{"n_layer": 10, "d_model": 320, "n_head": 8, "n_kv_head": 8, "head_dim": 64, "d_mlp": 832, "vocab_size": 4046, "activation": "swiglu", "norm": "layernorm", "norm_place": "pre", "norm_eps": 1e-05, "positions": "rope", "rope_base": 41700.0, "rope_fraction": 1.0, "qk_norm": false, "attn_scale": 0.125, "bias": "none", "tie_embeddings": false, "parallel_block": false, "extras": ["capped logits"], "init": "normal", "init_std_qkv": 0.027, "init_std_o": 0.0, "init_std_up": 0.027, "init_std_down": 0.0, "optimizer": "soap_variant", "lr": 0.00603, "lr_mult_qkv": 0.7, "beta1": 0.95, "beta2": 0.99, "lr_head": 0.00949, "grad_clip": 1.0, "warmup_steps": 200, "schedule": "wsd", "decay_fraction": 1.0, "decay_shape": "linear", "final_lr_fraction": 0.0, "batch_tokens": 262144, "seq_len": 1024, "doc_mask": true, "train_tokens": 989300000, "steps": 3774, "dataset": "wikipedia_en"}
Each number is 500 + 40 x the weight over its row's rms, rounded and kept within 0 to 999. Layers, rows and columns count from 0. Numbers have three digits each. The size before them is the row's rms in percent of the matrix's.

# down: layer 5 MLP down (transposed), 832x320, rms 0.148, rows 429-459, columns 64-127
# gate: layer 5 MLP gate, 832x320, rms 0.156, rows 430-460, columns 64-127
# up: layer 5 MLP up, 832x320, rms 0.163, rows 430-460, columns 64-127
down429 100:505488534448408523537517474531520475505566509445574524492582477501474541436537499522551490527433534481498468460550526450405484535563483503529529487437427480464504503443454537525464534492479585
gate430 104:561552497495478439489495490493464507462507489515511550435486471515558458511490447485553462484520530437477496527459478546560514579529514548422566455545529576494476494464536495560495512462472578
up430 106:519464447559542526426448452459531408511547461459528514481552548538534555514575456494508533487502560561454515482496577450473465508559575461528486442565460516489529521445486538486494488499474590
down430 108:485451455503559487478497555502453542576516481466462546458526461504444520487499513509444569570494546479432490479468480450519466542528545488612481501468472580539584446525450474472482476544490566
gate431 102:518532563451472528452473431557493475567416525477493510528527443565480508529487549550431454494478596467532507519465460471497573517521564462440461601495509564482453554560430499542480460429495444
up431 103:467468495544510442563511477614494467470497478462520542435522505472437488532475512484556551529525520532456452497527510474568514561503444465501537486486500575486440498450448501435473522521480482
down431 106:514548505477531502445504456412514477505465445443538555567476530493511512509480460512482518484492506513575540463466517505498552578409472500522505528491526475511520496474495504513452466519496536
gate432 098:478492471558478453412526472522537546441568507575479458517454470464428516546467489501426419520560551493526494537516473491497526530456435504531432478458543479573525517503491453504520620488535515
up432 100:508515467506509560464488499472424525566462444505497466461507507472494558492508481571532486464493509492529479501488456464579551479496572489481539527526497488445496497516588466532592413406515539
down432 099:435472468497494527462423513472465505541526463505478511494564466442431513586485461516505519530491479486434513468513469475468517505524530510538510484487476464517468552512470511480529595464515455
gate433 103:505526478486537416497546448529494492575539507512440499469504475492578461486499531582503434449524506490489485562480564481489499544590479529462532486435466541568567462466586564538429492508508500
up433 097:486512543526502548480519535494508432559511463465408465504459446416490457519553530490556487516470550516463527589469500505456523562514500488489546496514465482496506574490529576468461492520444485
down433 097:539464513513465459499505549555452478439444474496567462469516476542429573449478479493500567504470471509553486438496436526555502448436551542536477483593590499462478499566474456473589436489554470
gate434 092:472566536515512516550551462470419509496492480524518463490548535504503533392487457535530459518427445545505486490519527516472482476542572516513465423555484490483580491563454481520507468523542441
up434 097:421524498559514498475549456518483562489522388558484496478533534536581566428464448503528502525480429449552518552529521536541484467488537454598539451512536467461459531533513454531455456465480359
down434 101:525456461557502494460588533470530500471428441502519560456451495486519594492513484514545420524499565563475461523504597468558494430477526435480475484456513485452470513566464568518504542451537550
gate435 103:508552427538516516480513535490417545507538556574466490499508435517482566465555471595438501467476536525490533536500537563447491491499473569494527532566454448526480504453509492485491516464483510
up435 103:466527441517507557549524568547530534537548546501460508471585511477524477526515557591471527448520433516479557453550507444473492506589469491536513510499560491547520470477592656553499566522515448
down435 106:476529470567482486508486498502483481491463503527472527506519471484572536497463492492453502498503539447491511537536458502423558484466475506507493499481544490474501485414458503495530463506503434
gate436 097:432520487517467473482495456512525529545497538536547511511547548487517528465511501569453510542463480391450545508482520473456464459619528447521528431563492507533471534476453470556475492500496489
up436 099:549480548574567507463458519514454536441522519494411541513534583491498561525517450489531490520525478505511575499564566482516545483492542519478480491565489420494512487536543527477490474452491546
down436 099:587444550458428446469541529521501486554539515530516453497473439565447431514455436505521458521428544569484414413523500479472525443442490467524529543489486479505478451511544529538517450451548486
gate437 114:486571432561534459501526476578488447534556480533434472503412513474591486493470499537407595476458480436482510483462521561513481454454515516500518484503436578546529451442468552495538559432460496
up437 109:494480525483524425519571537578507471534503466559507506482499399500525487469528481489513549434402495469503457466474489528458495491516458465529547460481445515623472464491473486464479523491553539
down437 094:539451458500537540496441543609518503491496509552499542461443476445529500510499485483564526475455539608541494512484520499426528488479582455533475497504512498483576515499472530508410475484473532
gate438 097:528454546540505505564572493528508513475489529528549517487457526522462466449456489487467462493512603514532497503472463473512617488475478533533533480495471537479509578529516472483577497550453476
up438 098:465474532535470500552468491508469539565446501473619420504551457478567490512545494451538470434516484496493509481495531500519602540496499486481489485475525496554552533504487535502510481507543485
down438 098:517488519552553453490479542497531503505396489486533454423521489528529538504506436522474518447475488440522522515537460576480411507556519528422505470502529550453411592466546501441468460470506505
gate439 098:491481521500489498392577468475502501475424566524495583493533514403556479481473469464504530498533488473457569502456500490459515505502494457437471538492512534495484484515465466505445517560455493
up439 100:474588515528472527536541477462507540454508465471515427443458455454494516538550489480489487477484518467453473473519470472604470527508548542539499479507496495402489480583515569504386434425493499
down439 101:537484445477487499499490457505569506523506472590489481498466576433549512576500520501493530567515458569455498491432481582464463571566495485474456479514464514478523472525559469562555462535490541
gate440 108:534482506556607472470477415476553451487542484484506576424460414447533468500457498511484462470480511541444487490486486463474461590501460563466494494509479515474502468470553459486506489451531508
up440 099:502480453447572511535509529522504421559563556468480500495571483530517456519488501570456501475486500585477520422520505577402514513529461456571473509496548571545512405483522515567452512514566540
down440 096:527482515505505529542442450474531497528528495518517542536551461548464448467518535461477414505505487556552534529481497421487511476461526521440488476472493446482465563516471440469410491492484565
gate441 097:553507555481441528531494549533480489462528588513491586481559519542482425502471524434483521560485494505485500497490459513482556481501415484462472466497507563457472500480477554553472404514469496
up441 095:515485496478428538541592508487432510475582572537410520553515440516528454480553501507488495539527485530563491452469515432484523517407478551474512508427503584538491528501421509532450458537464473
down441 098:501447481524503515457536622573505485512457504457516503473468495511489471549494464493500542558524541493500510559492474536523538475502511522506556473441434440441467500595459533506447515484422495
gate442 098:418480487527518483473538437522521521576574509485521524523408576408519517513580516431467514434534545508510548535487503469476491454513524413528416553510468461540466535472475428552506513542574480
up442 097:518481526465452514511555426522450505489539508501401521474502518506532510496563563522552526513475443556450448548466483592436510502527452518538462532433510461480562562537507484517490556493603551
down442 100:472475494460503459482459465528517574475512495498533491561481534533524484485508525456426531439432504499494385526539607509448488512440532480472438471484570459486519503554556537565511508486558442
gate443 101:539482507514530526511455486468518448558537499448490583525509541489494490512487510536486554531462520435542483480450467474508465495509464497543485520497407579490486421536506523457567482505521512
up443 100:548415452515512492508440460525494475509529461471525565557531452461395519593503513463514480558483452495444493462476447474447509421493459468555471502509485469532503431471489490479531489459465499
down443 098:576465620533466497516502516510538532487408498476475529544539520495469571543555488445538602459500547546511433560534546565447509501448498482569546501490573483492478472517559547561483506439537481
gate444 102:571529520567463457496445458547500506482579538509553536491499584504545498444534480529547452485465561533536498470492521558511483440484463537423467464550531463464498484508485541577505518503461535
up444 102:531558542532474413522459517535493552489547491542553561525453533516556476540512496535456497466466489452481493527517490427427562558518551445500535477493498517495520495499459452436561512465534556
down444 106:526463486482493407508488508509461504532539432495524511507504616585520545510494499526491546480505446465515518504547597546542490425482472485612502456497550514365529476482572518505468466445525530
gate445 103:504503439489459514464557521515497525554476482562522522519514498512526534406511544529435516514592421448541520541513566481479571518498474482506465521565493418440476562479513480514503461605498449
up445 099:488506450492525468469484499484514501543530508477539509520562514455520490513565548487465438451514578496505471450461446520554442422530436536518485546575525535572572460536475535441523481557451481
down445 098:525459509450529489452567539508520545440494472518488541521507541493512510564495475573426559446469504488537484464490481470530486518480471474445479582481516543476564427462401560489515446497500480
gate446 100:503561406447529521491444490565497518448502498458413517427468552524475487511525516453445560502530508505459511549507445477456507561507493580536476493498560550507480458536523617477494543504582531
up446 102:520436527530554500445492442521467496570458473448411532469473513528500476529483443505496557544461500489433548518431577441486542508530541562507466533556550473528579522477543509491476522446476485
down446 098:494465549445484539499523477467498437497544526515562563526522522446531464556549622488500467514494468552448475497487487526497455481485523465481478546543466528520494447518502448553463558515557558
gate447 105:471470464532443508543559452510520508571471482557487542430530540467546565502505443489511519441506478506525495598433566529542531553427495550525512494538494503494501532529542427488504437504569543
up447 097:536497452539526505450410478519489527507471416576520473487568482545492529499546480553441528548516541551533515490460431450535584526482414458432432508461482553520468471424435483560465506511612487
down447 107:507472523470514539487474523465487435558439539460445532584507507458426489458526566545455579533444517557549485475474551528556560531555466539430494497496483476593474501447460515525516477537526482
gate448 101:429469468546450548465521521513457551488444505482503444417444482496512468529501522427446416478506541536465503587491459478496464508487488462489487522534532470535499458590513554542499452485475480
up448 101:474416501484509504503495442511489544535499537534493507581528459543478602590488539535519501543446453497409506478486468474414532495470482508474441510480576551523504515525421540514486536449415462
down448 100:416503499480478481526440453535514509472469498509496508463553449452442513522479578511433491525545539448485471524491522581500437465504508487561469517475503519479532517522508487423435552540500456
gate449 100:467509434494446513520467537469536458412535477480475506572544456499532552454455524524494457437524525495528502509482476520554518516507415510465513479499493519538426532494500536550470557487570541
up449 101:497448552456373520452489530494489489492514538511445475554536475483504515450517490512554463482468501504574488526532496500532431528513407481522530471442572487563522556506462441578479478514479535
down449 094:483486468512438447474472492546524443407497459462470522576459458492504489509487477511538482501533514508460431518498472554483433588508511504473453523490473458617500591551452501484419538538475470
gate450 106:502479562484467492488446538469430502472498512512467576508482572480461546507538571448434495568515506481489468545470470492500478513506605511585482557480455489501498543536456464480501541506505539
up450 103:543497610489489440461581441491572529556441531471569539452497481496542499478518478520442500443530521556478546461502415491472530534545529573485491455482609459520482464573436486542432509501433505
down450 094:493474539533509391560486453534506484464506416523492527451551481577474533526484517542565531494538486471519522506429514493504493536578500462522536601585562526407526492638499504493455552504503556
gate451 094:503524413529492540545504483467513563482500562507462467517545538522526504468482518495509457474465452539514446435500555457511439455487433462519535531550467592467478458366496489551481505557444479
up451 098:506599452602481493571493481575445478507525495472494514423507571451511533495504480502572510501457481497573452517520506578475503500539446510483508578440484493507493485537507513446570526505520565
down451 098:455482489457482526469501450528459572440517497540426491519468524487502470544545514492444449484483530478546573503561534467551472446492520516455548556419526550427489429448462481498401501559467430
gate452 101:454532511519500489408548491441450468559493497545450550483525515515497531533479469477575538506553490492543473519483465583505412409519545512523537506567492476544463530462438393567534527504478491
up452 107:441481548520539538522513505450497469481495531496477484476487499468441531554502574492450515553492550467487485529483487531507577538474511451497539516471474441549525551563515547505449473519464470
down452 107:546461589568456478507541476495490579531447451562497505517444478480569526533483536464467536492535456513484546568427503505542473512472491496489520541520485567519485510465496487501524516467503398
gate453 108:480479445477472487540526442520451545557583486508533517467444487436521571501459547495581513513535465453545445560484496530528500549455473534493511482441520581497494449542472516547444551465468512
up453 115:463547505477472460452546501538565530491511520529451459448550559493465541470439481509515491504454503527606432497574496543523583534537485486521555463467504521453542484442512487451546545571485500
down453 113:467526424454547530478563504497475481464527523483487502525437453520445494439483512549504496456511537513560471552572531519501542531503467419546559430445503492403596526507468487505480513513393475
gate454 104:419540531500520490470474563532507505494577471504459468516569438436561508529524457469477508538523498470477514580403578563454499577505513538520560488480459501511475478559497474468475461521516519
up454 102:498498511474580481475435507497539496541560436422557518484493441588513466535477504541501483512498510522444445430408537514523495517534571604503477497473522504486537477446574497499535456499507468
down454 102:477501462571494478507484481436492469505539433478552507519485512517525479567506446489480464485506436439466525465503474550542544417446544436497465547433538518499492535471542435542517523479505499
gate455 101:451510498440491546513506561532455494496507546528530466555487486441545523504577504526456499556539540456494525504436533508521570499497549551576453552477460428416474482455517516446514421505558517
up455 097:465496512478504511526463503490423462445517475408529416488479498554567559523426442495550494440444504506505435470498426482462493480523509434507524531521538468535551482475559486465504567420453500
down455 100:449496495501585508470475502440542528564545476493536478446534481543487503473600477539499456489497523480470541471505513500515526379533476420498534507496527471440474474488521368484507450547483489
gate456 098:524472503483482554437457546479437512468442545515480479476448479504515504547537502462479466503519527479496462458564560472552536535451436477464552458492489519465504488477445574525406477482525488
up456 099:480466512509519571464472423465491525536480530519498481531536488529539458499491455561549424520474534542491495492421533490522496492519528522548480517526547534487527491536526554492506518546478505
down456 101:503553496521541485508542535543545576439486564505498421517546535515535533508588526506545489441545580540473481457489453495499540421502521540462576553459545463500504561513485530488470515548513483
gate457 101:475561510518545532517473518534510500536546580448517512525525445523527468551514568461483539489519528536475515531501476443448458500512493434415567503599460535466439443512423524449489488492514490
up457 100:428529547534428517484632443551470510498572473509515537516503596535508519390595535544496470538491517518519508459459544472558472412512449516441469483408465562544480570486534505510535522500434568
down457 100:459523444509431475450505476447485541567457465561488519531537459502419429430487518497541460512511508516556494458416488526587475469481482572464496461561508606548490460526470443519492531492572550
gate458 102:466512566471480465495486521507451512507460502465511450598495484590420420511477479596477432569467456546521529483524538533431546499453514445508548528583495523468542454518436482560513500536494460
up458 100:495536506501466496458499483515491489477513532516454504487424492542527487451543493487475470506466467564501528528450472500582491529417430489479545512532475497449523463550525507558506559406502554
down458 104:529521545536472505452482569471477447577479562461545514562498581524542470539522473591520486563549512530561522520472519501504527489533499432476473530493609436513556506434477509495525488473511501
gate459 094:481524493528511455455466524468549490500439547580453539491506465418531534455463505427511558451546474479537504537420546439513499482468516472514444469540511476492527527559514492557443536531476454
up459 095:543530574520496505549474472460522497535529478524552477496472556506533471586573517567492502507511495517507484526505499552463572530507452498473557547489461473524416461451515421507489535499539497
down459 098:544518437537500530504470439456517494521532517455552471562556506504430504546473480452495491485534465461483507598470549530464474459455516404481501492420490444541395507466540538543482441500454452
gate460 099:466545538473467369501510529515468574501534516503532466512481551460542445449494417552516464479495524532443508605502455499583474427487567529519513492482404562499472495447440504559499562515430462
up460 101:524531476469524535511449424495477490491449547478518524494470537552591493564459581490503509511464517493472584578493464513487505446560487469475500513485580467508435535483521510505465382500517489